config.yaml
d_model: 384
n_head: 3
head_dim: 128
norm: "layernorm"
bias: "none"
init_std_o: 0.0226
optimizer: "soap_variant"
beta2: 0.98
lr_head: 0.0104
final_lr_fraction: 0.0
Each number is 128 + 24 x the weight over its row's rms, rounded and kept within 0 to 255. Layers, rows and columns count from 0. Numbers have three digits each. The size before them is the row's rms in percent of the matrix's.

# k: layer 3 attention key, 384x384, rms 0.121, rows 233-255, columns 0-127
# q: layer 3 attention query, 384x384, rms 0.129, rows 234-255, columns 0-127
# v: layer 3 attention value, 384x384, rms 0.114, rows 128-157, columns 0-127
# o: layer 3 attention output (transposed), 384x384, rms 0.0997, rows 128-157, columns 0-127
k233 085:122121131121116124132133107154131123066156092157163114132131156126135142135119125113137119150106136139124162119130097087145120160093151106152108087111158151145106141059109133143144096158107069154131137137137150156100109134138163175156087099126118106135147102130133164177084107145126108140089145140141123129083157168110104110105130131128136104144140132081149190200110107098136117131157
q234 087:097116147083125144110131142147121133104110123108123100105133103083138079134125097116125133131161169137144131131138103139088118173096092118146152122098137145100179155099145135130121131144122145131115137123128109143150167107138130136122151154152128154152142080098153110132159115167096126102156148125136131145138131145150127066113097154159120113142137158145158107120134121127128138124157
k234 083:180140105109125125139113135160189100068111127145135116114126110145143133160157083137123094128075130127139113148115123147111158127151109133120119093167151117108107095152165108175177136111124159164130106067149153125147151116105137073102184142140141095125134155139116155091116094123164089113134105121122122069150116115161137106191123134156145145115090121134145105092103133126107142122138
q235 087:099128115138148141107130127089108140139129148166140109140136146155119092140097106157192139156111125144076138152144111118131123109129162069099144142139129091128132109108168110173125125134156162148153130081123172140112150112134137146086093112129121116107122164146128109158179147164168133142066108127144134106129114093131125170148128124101147075093119107125146135129152135112153166137116
k235 087:089097130146136139137114125092099119116117129121130151131101130156135153154141143156124122101125090131175106074150115110114131112137137155162093082091122135111127112106131095143116132129135132135140140135164107143137128120147131147094133106124151161084138096144073070098102114115138122115117144117106072098118156086133182134098133131161172093137118138168104121124123117090143138148132
q236 089:089106085127162226125151105103119102135169100170170169100130172129123165121160076127127110127099134111111132127149151095136116157100122114166131142098095151103116132124077128125120135154180143111134163115115088063109120090128080132154095130107143090167141132135133117128140149126175129140109087123140117151106112088134143168071122107108138111111138140158112142149159073129129130095108
k236 088:108094120122131143144121140138145142083141165129132097092121132110065122128082133135125144112154116125096156108134130132141093105162149161113090168137139106153161075152142108102131119159149131163149108163148125116087149119136137087107138136124131119175130170161169105152150104108106151128127119121125177116140134157150110103084124125163158142140117102180113145142139093121115084134114
q237 087:119121139144108153186114081100145121148085095114128114090100096122132138113158134115115110106148157152146118148114123153132120144147124133104203136109140100131089131120149153124109138150111092147135144149063101132162118136138106119105136124147156137146132121121145139095129148123101161117128128151136096112076099117148175121160104146126145121119129198097112108159102158163156110119105
k237 081:106125149111181123108144114102114130142158120163122147114169128122146127153130134104118110138133139164046138132125139123162114084114112125096092146118089158095140100112125122163143101085091153152158109096069097072132108100149124136127097099130145138079126142137160088149119149118149096141143152136118165165145170107118133094141092174140103107136102148109121120140127132132130171125124
q238 083:101181112098136146139113162100116145146128099152115151117136144143104110138142143077121122145127168129093116141117130127092093103151085112114113129166202156110121131107152160094097125093146150093121118128107135112134135131116095120133137155196119137127153066124152114085155125127122163149106108099109128123169148124129137112107139094093117103143128105143131153136150166128186159096145
k238 082:152133114125111139110125141107128151120143145176201103117125102127127108167122119130150148121106109148110125147101145156135157122133165097134113110113138147112120068068134126094143150127141157119145110118116137123147117134115141124173147132162090131118134095109121138119105149130120126135116145090104112072109180118136187088178095121123108141145119134115136109113072127129105128085160
q239 078:147119123110098129123128165139087117131125148105128157107121140110098105113140162154138117088137139131158117121110136123146151121157093126143164150119116141071099161103102137121137107147148115161117162123127135146144143135125124203124137081094145143075113141097139136115129099174145109124159113147113119106112171126153093133181119149117119147129155111116130132141113127117162141129105
k239 076:120156109134096145098129102136154156120163068133145133094110152131127137124176090137074120123145106093110130125096135138135133141123090134127142134136132115111151094101096073110180113095091149136139128118103162148102159047133145103138098139157134148117168134113113078139180157109105152142134164107122126139073121121142135138117112120165114117127137188138117140156128136116137083109112
q240 087:134141168131062175100109134104085136059158094162151125136132132134118139144144122136101120141123148118165152133117110122144128135112124130158049123119110136160104102130120129159134116139081136090147135126120133121157181100170127144141111136111189106119178143133154091123091163146138122077097125088123109152133144118134118090133127122108136130156165071156119157090133137118118164117116
k240 084:114141118115142161100150195115088132085171151127127127143185096132136115133121121100134133110151126159134144142106124177076138140137173142108156154155146119103113146136093111112138130131161098133092118156149070120106140145064129161095138108136084114136155121148129124136149132124122148146105146139164138142119128140135126123125133126144160146148160144116114139097111145103100103092128
q241 084:150147179155148142088142139140093141126146140161119170139106123099190127085117142105164118099128122184093147098143203112115093121141133116139125144114113117117130125114146133141099151149164164170146126127102105108134187114115127140104104097146129117125127124110140124120143142190155121138105170109102157116082166153125134164142134137124155079112122101155153124138101126174142114136137
k241 085:146204139131112131103083110138137142128099124110115125161130120145126098102143139182081113111210104126122116155157151157113121135126126133136138134128110116148117121110151188167108101091105163144126084140133109115120156107138114118137171105172093132130121115129074083136153097150124142163140147102099125160095121166128080090110107125172094129129146145109149120139086080112117118085139
q242 081:155145169101117153124136136114126129101166143092108104156100146105158121120080159161110115121150140142120195116116117130155076131146098130140130159090139134149135126110108117141127165127079141178089122133090132167139138122149114088105114095149108094125100165103101093115115110135164113157149140093162092149125151095158127085145104113126121117127094136117104146113148118133156101115146
k242 081:141066119118138154141141152111159128126131130125098131111112113144125129139114173066121119119091107170124132132091170176119141165119136111138131125137134143068159133156164109150120102157120113135186141137106115077126081125177123173096153136098165158120134133146124132129108114146102133143124116154140105114171123134098102169146077112121140141164097109104098110108120124093115089096087
q243 082:120081126145145126107108134161156088132090114163143094151160123131100114109117164128162161131128165098146111157123121117113161105116190157153118145088090119119149187130134152139194114139103102117146126110105096109164105111148096117130127131129113095096112104117088127114109150114122155119194147149127104139113128121167123192134122108141173107134138127160126150135093170106134158187107
k243 083:087115160158081146133134097140129128118072111122139083150126172108118134176109154181123099042093097116132138111094145134109147133156131091120153192130147139129096114135122114134139126164115122184069145103120127129109157124147097142153087084173129136122097137161175134159120132168115159167124111089133132154137102146133122122122150147105113136137181173118139143117133151125136129137113
q244 085:124173123124161084089161123126145170133147137110094142125122078089103146094089112112192106131127115106116174110124093138136153139137123169124182121173115125132145176130112114148106106129115113151126107114124133137121122171133187134081149082139105100107109114138128115126084131090092188158118144132140106156125201132121156139125125084153147132125121180134102127178136133180111123123139
k244 085:135088190104117081123116132155107143100130137193150130106079059134115118124121132132120117161140103151131126139094113122135080143104110135152175093123163120112132172139133160177139142119116111121141140148148180123130092117136128124109071128136164137141173139125128121139131136112119146116142147121108184142153097141099109151161140155129123125107111143114182116136089147124125145112183
q245 087:132130105114118130147153088120123099118111151114144133132150109075082108075109156169103130050143117112132092138134101134103176084103129120135137179111162141127159107106133128120149165129133165096156094082120100113114143110153116097107195113134133119141182119090108139140104138112120118113157131129124080135141121134132144129140153152143136124117143129154116111139114130173142153091113
k245 083:143120137138137115089104175143121167118152124135083145149121130149093164155112087098148089164135140120132129142077183146134141108147141112088064152131095087135139123135110119130134136111127155139109110100091095110126119112126089155125113170146127150140125153120179118087139146118142094139129089126077142106153133107163091164151131132111105148140146157127109139128105143155142120142120
q246 081:124110137119109115071142114100090099122101100138141098144122173122075116134150111137159128145109136110152171143120092101123158108118142103139095167142117129096112139144115107105155101135110141159100138132111112095114109130167098154140092163130128098102115154117117103126150129124169100172147107128134125140114111140141112111128113128130124087121136095108141153044139117101144143143093
k246 074:109116127150130154119116105093104135109157162183127144134124137112116171174086160125139140141090132176153080152149103115122112145190106127109134136078137141130069116110157142125153101104125105131139112116094111150118122144087107126116168107146135128111136161117065121135130131134157091119148124117144145100108144114108163135112129169148120134102133106124105153147170156116162182108144
q247 080:153143081085136123117134140141104135156105118118120123126121155116132175120136176120103138102109141120151133111143094136062158121125126124151123119130147124128118081123094128073145129161106107080105130134156135113122119095121144139157150104106150105122085141158111057121129093082122111083138155112082122099151123156133147127150132107179113141096118150127147117090137166135123154150151
k247 077:126136116138112118163101148101108139137099166126147154177166182157138116131101135110119087181121137088101131158120126148141102127111158122095178167121125147122119154132140135112102134121133132115131123124100129120122104075107139110140147133106123119169156153152173142095110177107143133101149128149119177158116127155167119158155099126150117131132081136142115121157128114168116108122105
q248 083:168135114139149145123131090112134129102130134139148103114145143103135132157133079150140119110136129133100114123111109103160119113104111139166107148144106122127144117131177140134133164125134156141130096165126109144174065165176117133111128119134125090152128097102098170145126126127117158132104138144111134091120079099130145156088135107127163116115121091140145128092140121100112164144099
k248 081:161141106144160101119121095136143125114110093132082143151123190116077130127141115129126077144125101142133131107067118146114093117098126078093103117105117150144159149118133133125150136150152117108113151120131149124155118131128133179137115165168105109121105128129122108145145178142148094145169075130114159144150148128117120106121110135127089160123115071156094148142132198160123152129106
q249 079:123091103117145086159134065125119128119111165101142074106081167110104119145126165182120166087115129102136122163141084077088155123160151140119185157164118102122144136121138114125132135169135098154136151128151168143144145124157104124135155117086149158172112091130092129139131107119110152142157109124099107121121106111106130134110110078116122148136094133150153131117107120131125144111145
k249 076:140131116135124162087102120099149184096150098137091166161124159084124120144120145166112117104109130136149136090099150090104103113114144143117114152107103118143126119150090112117145091107142116156117138110052131127107114108120143107164122152094190150125085139141163109109147099146112181138117162126119160126120147173139131144138131104124117131123164129193124115143117153141156141160137
q250 085:169158083135185140178158129133142135100137137123154156077167147131102131111104142145121122137130102143135111081126145127125125124138140137097061146131141122097090111123102110136134093133145109121123127118123126177148136150099109103161163146107122074139107093120108151159141136073134163137108110168128122065155069151131113119149114114107185109115084120152080101140186132152133094099139
k250 078:137139120150151106100117135114130136106150138103139086105170159134104151138107134120151139087149150107139135116135113129131118117128156111117140169122124186159110127137148079101112160162164171093151167104146151142096106141132116150128114111140133141126130109151146135151191068109150088145148156145104126142120136159126106159135166144126141129127142160154127127127152098139152119134123
q251 087:138154137129125105151131076112134130118117158185119123133105131137148122118176182099102100126133117137152096115132121139120160116159097139111125119081171118115119084109139131117139156109124133100164143118134141158172151099109178088166141123157132137133075067127089135087140180099111135157124136142156114164136147125138118105169095157112120127082151134109168114143183152121108130119100
k251 084:179122085129151065152153135151117142139115137114092147085091115168125094110141093141112131139118168131115126136121118107127129149143139136129128118123109191091135161116110111128136120100093127122134122135107119138127139139115101134102144089119138124127128138116106154104112150144138141131117095116140091159116118133118084096147094126126113139101101094154194115107102144116119158168101
q252 087:151067168150115099127093133165120153163137094166122158175101142123189145126145153137104113135135153120142159126130109149133123117144169137125055121099115127161137123148134146152127159130111127134138174133115173067116107132096148128149073046119141136115086099132101135149122096157133115121096112103101132132143183077141113141136092086155144101128115126115150153163140112075160137132090
k252 088:096113127142147152146111121042160139130119099094146090148127116144116149107147148123140111157138163106114121141137158137142163117106109098143168099108172117107114116098110154105083084138098138138105153173130155098119148137153112102166118152137132114100117170147123097138133175148102152130117179159158046143137129159097124113120124137181161146137119148096149158127143145090131149154141
q253 077:120115139121134158109121135133140135112124115110139117095097091118099138173146164143158119122122125131130135167140137111109143122107157103101126173121110112159098077161170137095114092123132128132126104176158133103126115123123102123066098144118158140107202178114071142136116161144151077151181153144167133116130111129110121150130101171126191108138150089133129086152132153138140127149135
k253 082:141137201105116125134098191089089085145198155144138114151095135149130110083129192133144133124127109128143173123141102130145112149142131136152168119100165085109106143142159101157166145144107083179141090118121154115119181143122130145106096135113104151125110120122154119144144111133176134130134108148110163096143114099134112174109118131149165119144125098126130109140140132086129143176119
q254 076:127135118110148125107137111155165126149181140080165124097113119117140156118152138165147153173089119154100103133123142087184135109157132092091154103133160081119176138102119121156121135074115153164169117119125044156076130133147105129146154131156059131141100124142136162138119171148104127106111137134123163109125110090108145150092106123129081130106087124139192126144121096120142129123116
k254 079:120125117125129108144172126146164105131111113070171136133117150125135111118187116149130124111134080126127066078098165134139140097163124157149079122135115112140112080118144099096129149107145180120181144120099128153135141130167156123093123103161095105137145144094117120099136129142162109159163129193151149093138057097111127154096119156129129122097128145183110132142147136122128083141085
q255 081:096138111127135121152140141155166150074136153106114127145148096112134116127145107173143109147154162141143132108123108118127133091138137146104145120135162108147117142091155138174140122105103092132133075135175118124130142112123115116101125097148107142131170143096120162085109136068095145109152161135143138092126125116126137104094109133173166141133114095132117156138120113126155086103136
k255 078:140119132127126094093170116161112137182153121137116117153094196169125129129136082149121165143116132098104080145141104116108101102114133131136125153127157104143117171100086092163112126125115174133129119094136096110143139119113114142121102161111128101157117140146119153156126089155181111174132130083123148160137119117134112149137107131116112121123120147097120086119159178105142143128131
v128 099:141136128165122093133129104119122130159117133163106141105125160154128123182138123159131127116176136117158142134074099145094192136128092095133103141162170134141078071135100098106109135163073081140112126138090109144126136165187089153125122129160134151119136108113088119140112092159124137150118119114153125104121171165100136139148117092089124149104139157164111128144138146117135145150090
o128 112:119095140096090141104110130131125128088139141100130140134112113129099143096119110144132093156105122195106139148150147138158122147103131149099150095101119115110144170139109122166138123070172118167166090111133118103069120117132159139113121119051147140095132137116135117105118134139154143155162156105125129169092105137129113103151132157138133108094127143111138141119084115130135135143117
v129 105:117086134153145148146126162178112137143143122128102129167132121120117142136124140149108103168116125136159106096111139116135145154171114122109105131125108153079108113189155117121121113148126079162075133109144143133104135094095091112117091114143159122139083101143118091107094130151147147145125077145126143085100151141141132186173073098134125126089121110096120095142101147115156130116112
o129 116:169170124115114078128127092119166119118099145163146144075161096141103106100157103125166137124157161136133144165093142103113134149099116093186146122134123141148136099086076130156143157132123111127153139154167093139117097139144125155157157099117106113130161115086142107142154117087096105154110137125156105171129107113145114081064131187137156139116134129172160145085182114144112162145162
v130 091:133108121163065100110144099136162106105107132097115121154131128123140124112104124134162164126156121112095141147125155140136097147090140132137105121110115115202157151136173129157121115174092139139140159143169141136116151136149172132113137140101126135130099153115114134142137171123131154116158153121141097137175131139080155137095119151111154058080148115167091137084166114157101132090151
o130 107:153165135119134175146088154140129130178163129133151148125107120175137154140133130166050097085073118117138116118133122149113116139148197096098128133135133116102110089134138136125146135155157137127075111124110130147143125113116133123109091108146123139134161110115150123120135118137092140120124102160081143101093131139166116146164129118150155139181121154103122109171115139114139118151142
v131 093:131141113175115134165104129123155110182139165139086138145146160121176117162121067108147129123081123118194094146136136118078117179145122123125103106147104156149189108140136116096109146124110156125111129149109114105127144143154123107112109124114078109105154118162137142090121085092099144159139163121133088107109126136111122165124138127102176098093121165089074186149155142118106127178110
o131 110:118095147128152090099125147091075144098122124106133090087118162136110119104137164168104128117112139126129173146161132184129184135144108141148140154110163115134097095134137120133153129134154118165101115132130095156129123109101141153164107126137137167163103137150156114137172156126135137151158099132169160143141126116158142145095092149148099151157088114145162043114116112152159142111121
v132 090:140132167122108161093154095152131144067165098123162106122097167142124142104183135152123137126147112126082151174109103159108147129136162134129142143156124168145134103150134135149137139149095095130152116152139119120141133105135133120088100161135095049103128163155113113132118122152149089147133138142120135177132128067110124112118114184146125113137146144132087120118135124135098124128106
o132 099:118106089152124155176140173109113149151139156110094160162160086143137094137111103115115129119101140140158098138150177112132121117097129124103127105117136109099150122140116128129143118144138152154096135141100144117121117142163141140137109120147128183169126130140124145171170115101105188084130129109131134097129149179136154146119141118112155133098138080112121125166150140142121097116114
v133 098:152091170114113149141121152157138128107191118122155132127139094109192124122164112066114106135105123134146118107156106141131128143123107151144129087085112082121133193152119188070125124135146120135149143142119112137112167136135136135125133122128170104128126148150130098128132136124110134153114116105101138096139131130126114106085108124118123124129108126116136165085198131123125152138085
o133 106:130154076143127132157130103118137142143104116135125150084117187151115127118127135161137161091132162125101156114106151132116135096143151129131122104139129178141141094146146091154152174114126134119123121162140134132137135126114132098141129120112123135149125108080118151081131136142128148124132107138116113128102134157150163157128119132137142125123128130122137117178090116125167119117131
v134 099:131132103150120133116149103132200061132117106132132151124150116153145087157114137133076203136109141091142129086120112106177116154130154186141163177136143163077151155102113086105113108132174180108138123143150126083122134163129133148109144129131161105100126121140159143155141094116097125154141133117140106138150119165078122113112175131132122152136132113141099126104105097103144095110128
o134 111:130133145096103113131144136122068170154120149125143113112113136088115162131120142127131099167134081112123132133103100142105167135167125090121143125147114113153094092135138116125154118092110134108137121162139129140155076124103147110113143097121111142079112134144093100129080141141107125117125132122105114133108168127134125170139092114117094127120141134153141118168095140150127178117130
v135 099:122109122071071131124105163132082148109126112126075134127098123141128117115100123127130162098125122121130133126160107130124137123138169113126108121163112153142198114138139116159132128150077109149134142134120114150131100048142117143140120146144119115144155145092105142135102157120145125105068103143144115147138077125119130144099133117140148090106066102131172121133097104141138137144140
o135 115:091165174166124150118128127147154127133159137164200156120129133165157124146119112137107135108101137128101128133128155123106096123092121126130131135113136120092085110113126115126107139054138135106129132126164113115096163123093110160122118100092135159091132143110191134119113126151143104094147142112129160124121103119140117104138117116107103169140165152163127130118163155086108144107125
v136 093:109118144124091141166166095138121151139120104143150106203087111169125108144148143111161134145119143078111116169146148132106121098114126166160107126135119139140100105192050113135151121139105082133130141130091128123179122130146099100134097142152098130155088113141132101134115123126115145136108123165126171152126135142134115136126082166131149129093111121120115142091132090108140112151088
o136 102:160110118136179127127144157118125130126113130119154147094134111068117135111100155101120111124170120160106140145130145128150133148126141136114150132126133116118137136109177113084128175145164143140116132132143154106102108127118092099126151122097136095126149130165109174130174114128155151129122142087100129095122144087120132129139137091103081146139145078170143142141120165117089152062124
v137 092:086132114153164152166145146148123078134167086149142150145151104124074121154110121121109153128129153147115145126131148160142103113109145139111118140145112139071109173102104034129116092131119106134100133126179137140131121124116140130149126136160123124139145166123128122119127177123134135143155134115136114140131133176135081141154125121122111150147133088121115105169149148160132090107146
o137 105:131138154097122120134115130115141212113097175129106091120112118112143094111138200149127127178150112116140086092113089112091156147167134143133132171147132107184159119117128158130114154136114121112146111161113118135130171164198128109096123112111131144167094085116154144171147086162094060095137112143112120144120142116120162107097171128162114143091100115115129156110167105138126144156124
v138 113:112138157104100132107120105155139171124167148131138057135130122109111157120133122124132114161098160123097170124109075121037129142103143137143129141135106094155146116130108123116135165120091171113169137139105154128137154100112156147094117148109166151090129136107132120136121114093132150121115158099125111120153117093145122122115124127097144118137129100122159132107117127145154148116147
o138 123:116114106116125113171132148102140108157110112132124176099120153125142111121136095177121168121102142175111146100143172149151142118125144128158156124147162127137105144158169157129140106119154132122177116104101123093157099169130111080153125111151096097172152133110139159126134147131125124066121106142136145093162126140150177145103141126119131175137133109119121087110109129153114112139131
v139 100:147113113088143136128152116145100133123145118149123137090088106096109137095165151149129150141146106142127141146116148137156129094136113103141117148100123113145133116183113059130145082109127115093126075153142108165156194104111110124148113146154149138098099104182096153121132134164123129100153128150122153122136143132133176155163131122079083175154088122159151152138123130128131141163107
o139 112:111123142088123143132114091170161121122132121127140137160129153139168165143127145101132109106125120100131110149139102139115130127120099132104110085160143113105114141104122154147078147141079140110126138151140105123140102155158166133134122115138118162149150147115142107119123112070139093127078096135155095138100148129155101117120112131153169102069118111102134080110145099155128107130101
v140 099:121078117082136148115077125076129122131101125135131098132152137073122143139127125155099129117128149124145118114153109140096102159106123114122093109124096118092159115094119132120142138181157088135137109120145116088112116119116125154121103100104121105109114140107117147147138129110146146087117160145116115150139113125111168115097134125133141132180075100106121146139139138138164173128152
o140 105:159166169104106168123175141130112141123140134109130132128080096209151149148096134094137162153164155126085102117093109129181142107143124151126131099149173155157124136139167112129124127087128111142151098110151122146120098154115139137117171107125141142135109129174132130144125138125119105109152129131150138088121076131109145122085126102105136111104161141153155105125112070131120102166101
v141 095:176108107086141116150086138116134104133142102106130145119115115130110151127093138137138151150141085113122173148146139174146169126134140135117146154108145139095122090118122168151181117127097087120171088150112149156144103161100139124107072124116140149141111121120119133167165098098114143142128087095115137156103122113165160114123105165136168160118107147127153135106151151183084147154159
o141 111:095150156151111146096207125128113135097123116153097137106147162124128102134115125162143149094141142155111112137124132115101078122138125119149161105116080111132121121110143095136092119159183164149079111137137128146150127133137106118108194105176125129095129168149138126121141132145107178161116171185133124114144119098112107172163141119098159124120115127132122121156103132064146096113115
v142 092:116137122120167147140097143111125118162142131107136116160146132125106101108144131093124124126117118141107113102104087108151150123126104117149134097128122126100143089194155119102135092140120119080135131135108163090131156150116125164153120140152149152180099146131156144122156133162141119107102132113133166178163097110118089145085174120160112146143135088142128107122112120132108081071120
o142 110:112090112119111127133172111111118156115132150146128111116125070127132125149137136113164161123141174139137106148108119119137105132158118140101181141107135152087131131057141111139132158091156111139150157104171129174118107114101078109118159055062117108141123106136115116140097122108157109166138125135128108110133119122164159141157131125087133113093135149143149126118110113145110117135154
v143 094:152143135108148113141119103098198142137133137150137167145155122145129171127142141116130109136071102102131114110133144113117116096150101145151128118102097108097077101163136115069151168103143152126126116131130081141122179114169155147117138098128160100103096148121110132138137100104144115129099110161120112134113157189110131165105116139121108134100140178091119131132101182119130143140118
o143 114:142120115154092143124095168154109130107119109118183147112107135124080102100113080135141098129179143111110161131146111142125105160119147087151118122121121107175174124112137171166131131115092109117120157090152172162136104156108124102129096152111107166198174145143128123109129122146137106140178103096144122148159137099137108120157122120137118141103110063166132100167140120128123119138128
v144 095:131133090108144099130099116115122106132136102144159095123133117127158123130111137163154135126109154155113119133088158104123099115157145159110141123169126132129108156130131120113131128098146127127134122096146126171078137114142121175134101163099115143086121140119136116143127153172172146123086110110140190112134107099145145121134116141112139119113124078172143133170121113156091143113168
o144 116:133151139139114174082157135118112129131142155091087133119129121124136103171129147104099136088132114116159131110152141159113154100151132116126119119106117129157162120145113129143154132157127113113083087126120105095150121129109169057144084091129124135164146138109119147088085108103058094139166123147125084151125141182103119166120162084095119150176144129110127100125123150137191117148142
v145 100:119121149155129116099111129181149084106108089112132139142109132128155109104114161131144140098104109131148128125126092133135116167148127134137098170110091149110127156124159112072159162097145120154130129130162161090121127143098130139117139120168142091138074155175131091109164142118140162131108140145165142096181103092101146143156135098120106139119105161092110159143177142193094091152115
o145 115:123136046106154169155158128103157139124148122123113124131129119113095155107099119155151139091096105120113143076153157114122142110139115141126155133109116119161130139104151150151099096147128099120107164169109125157129111167125130127158141137139114145125125100104123134154087109100096116118118139119137114117093120146151126169102108130155178103111128091168147108183116107133136148093126
v146 093:126133141088103180120064173130134171093156138170123144145127083158077111102127140116126099170113126156098139141117140142112150128170095155117112121144120131124110110103116149102104140125098104093120114148112134117069124133165111121109108143112112149161118154122117127142158107134172136141107117081110131183130086102130106127122096154151149117083124143123129161101094104114107118134077
o146 104:123120142165140061136161091107108113119124087110152119097135122134099122145151109132110115140111144131126094131142129102140112143080109125148103090115128123077148136166141092151114122168140130148151126098147117151129148139128131125158110090118161109099115054125147155149112137151119144125120096111095102138122149165121134157127178117115104138128160097120161132172149127163175142118130
v147 096:152160145138101109196120142187139145140130144154151123095184134187121106121149127143125130161083135133175132099118102095213117127087128126097107114121136138127107142128148184115102130136131143108142147133175121104125162144094182117137141150102143140095125116117156117169157144140101100152140101123088127110136144129126085150101151088131135115134150120112126111153142151101110157143133
o147 105:111146145125157148082127116127103110132128096133109162133144154062094136118157116135160151114135114135107121137123162164090140092158107141142149152161115128105123136107096074154123120145113084115150100123090117122149094135094074122104153086152154098130119122160119117094099146134130141127115151155161158109110108126135124122155140186116107142115129099148151172114084111128123116173135
v148 101:144111154111134087137167116143143105127112133094142132149073102146138107136101135120121152166132122123129135074134076133152071165150114134134120115116145152176106119132130144145118146133119132111177111115139119150108149127185134089115118144134127168158186142120168086161145093144126136117122165103097157162070154114083115138138166146135122149136142132135160086125141125132096093116144
o148 116:099127113162101146121109132113109125179150059120115144130140136109132138117112117142114156044121133152123130137111114123123131100093163149148111141139172123123147151138138105148174115113099134156081144111176121099138133102112085121166129140128122142107092119142102182133109172136168153139108123114122148145087143095126129074162119111128084121162131170103151156127129119099125195136121
v149 102:126134124122155175120120144105125122093129075111099110115100163113130124153100118127143103095127110126137164147124122141146119142120109088132110103148126136119135160134105152139178137120121108145104136112199139144105124141133122159093122162116135165098104175087118160115130115091120147123139138134145149184115115078149102101090090118118127127105120099126105122134133070125157142124108
o149 113:098112129129086134102118116151121154121135194168115155124125121156131147126133105144118151151119162150093097136126119145140121132136164160108062102089116119142122061102144101145152105125128142130150112123056129086128127136095133130143092101110134090112134089134113091151141139148141111110145074107132150084117140129120157124153178135121134085118152127183125128117182153139117117135143
v150 099:102119131091115144167120137106163124142141149123118133091126101101151107088128120099144120165151075158155143134129091122119125141152131144110117080134117097074136100130168106149081096128131092123128107125119123128129132146153113171145151138105127125121163106137087125126116141139108146081162146116131139100160122126108137052129102136111148100145119132096138182117155112139125186098173
o150 112:121167115145100169124141115124096085107156098121125095124127133117122082082158113161108117116096161109132119121154131135140117150140102130161127112127148144165178110114096132126138146148120134107079111144160119168092144090145115117094117123134113112111115087114147079085117139109119129098105119112132144150115102156148124169099155153150141121114139138119137089142114106143126062110094
v151 096:099119116108127110150093149122106125154142157134092115138137142163119076072128127131139141115098158112146130135131118108127097118106084160151125132115153145151162179102121129143086113156121135163127186135155170130153125125116143134102113171083184094137109127135183154159110107147133085076132125131114114153125146135138149141112132114166103127201153121157108102160125093132112134135142
o151 109:151137118133182135140167142112154106104115118119131158145119086083152184160141121117151101120122154133120086099133119110097166131179142112093106141129097167131103091123162110082168109098160159101135076100103119090134162122158134109147174114137142101148119129134064128130146170114146084127132125144141134093158088126128079099142097116099131137071107111142131141106141107129148108123159
v152 088:116135110113087141153153142101122118120136106128124072126155115099102130122138151091110137102141158140082091097099124130134129140154120087142115155135124133125141076097171114112130113129116096056147125106182080130140156128124132144151136121120164121132160143161110146122160188172146097096103117113143170122148122152124143126103139138114161108121131097126160148110101103124122129096123
o152 104:103146116110131151136107117113105121165172130162153211118147083133140130127166112146119123141130112159160124154132099103181136098136112124128135084100103132093127140131114160174097135128157145157103122109133170118138143126105115121133143098140105108106145124141134129138077119178146124129121136121133093127111112094127137127105104099102110137120101148132150120144086129157099121124112
v153 099:119139079086141152151130092155104146145154065157126157174135132138117162151134095130110140164195128111172155096132104103077120101129090135091128161096152114104116117110140128139100105119164120107131097158055114143140162164156058105136159173160108129132153106137102136142092094129166114094129147145137142101128141110116087120155152113116092147120140169117137146100121105144097068118090
o153 112:108180142138095150103115155120123111116141178103110107121114171120126111133174170148129140094091110129081129136159133131191138138108140119164109147119102136122134156161134115132109142123105142135140140136155152106140114096128177168114137103128132151148097154127153110103131144117124153121123139110108108140131148146141134107134104125119142105127139100115146133168147108104127176098180
v154 096:102130130112121138175125096142150109119158171129116136112115142134073118147128103132112104145120132149153172104122125133149123135162119144147102118107102121144098122172085165157130133100150123163103126138131124188113149136082079128126121131160128113159117118143128124137143185158158156132101112127098134084166164145135125130100074159073129141132113154118139145134105128118152098149150
o154 108:117154164132128177083122159153138128099124098122131108099149156093142112107136108132139154078125137094151124170147125181138127103067140121092146138142170098116178137115176117116115110149124128135157142123154116101117118140140166145138128157114123175133185094103153134137096093086097130117158146117158156145111120132125149169158170115167151107107166151129127139117107138142121160109130
v155 087:149137125142087140143187131151132129099108160088125151140105152114167101116143127139097166100144127095152138101115118148154138160110106137115109146118158075103091118184144146133074107118117131175139099146112148098103149162159098144142160143148141092089139152134104138094134126084135162141136094150147106147127173132136126125118145111105115116143148196106113132141138132140131114141094
o155 102:131145089126147094098081126114129148159191111156141123179126152152110188166107110138163122147133131116154149124153130114112092111111137142128179166121151144152168129134126121097118150141137122115124128139075127115120114140091095113114133134114094150140125118110137087142091136176117139125114163137086118143133091131136132127134121096148153133135087090142104161126136130098163126116170
v156 102:127111113162166153141131170105058125125141149142142127127127145121142128145130167083115172104145111122125123145114147081154145136118140144112187132157122146114083128090156109111123144147104113093141109105116087059161098172127131109135119168121148116164103160135163149157118131107154107134165126123141088100137166096148090060113131127172144166137133124149150122125139122123098112126130
o156 115:135130113155155118147113104124177112164125140121114095127140106118140138102096151176145085218141098168122117131108113139112106127136116099183097145114113123125154139150124121156089109107140106168089148164124131141157157104129116157102148105145080133129123096156117116139132174162135089159094180140093148153106057142085142136136134099128094071132094142144132154112090074106149114126129
v157 102:130143137096101133100142117133113139144144098127110164113089132148108128159102130145102152174140099119135114100132136117083090139142111138138108103167140125102115127122120122109104161182094137105127125156085135139061159139162120139138170087130138173110165108103119171149138136135131150158158125119135105098103068124107102112101081149090110177151109138156109145152110081105092126112136
o157 110:137119144098124072118132118078127106148126162143204112141150161104128150121108088106129102126103186106132158091135140170156124120093148120122134118105118142134135131114111135129104088120127085120110150126150129121141100100172133098139111137146154098155078110117125124144099153109150152076135144130097166179146174156110125149155186135165138100102142127120156148094134154143134151083101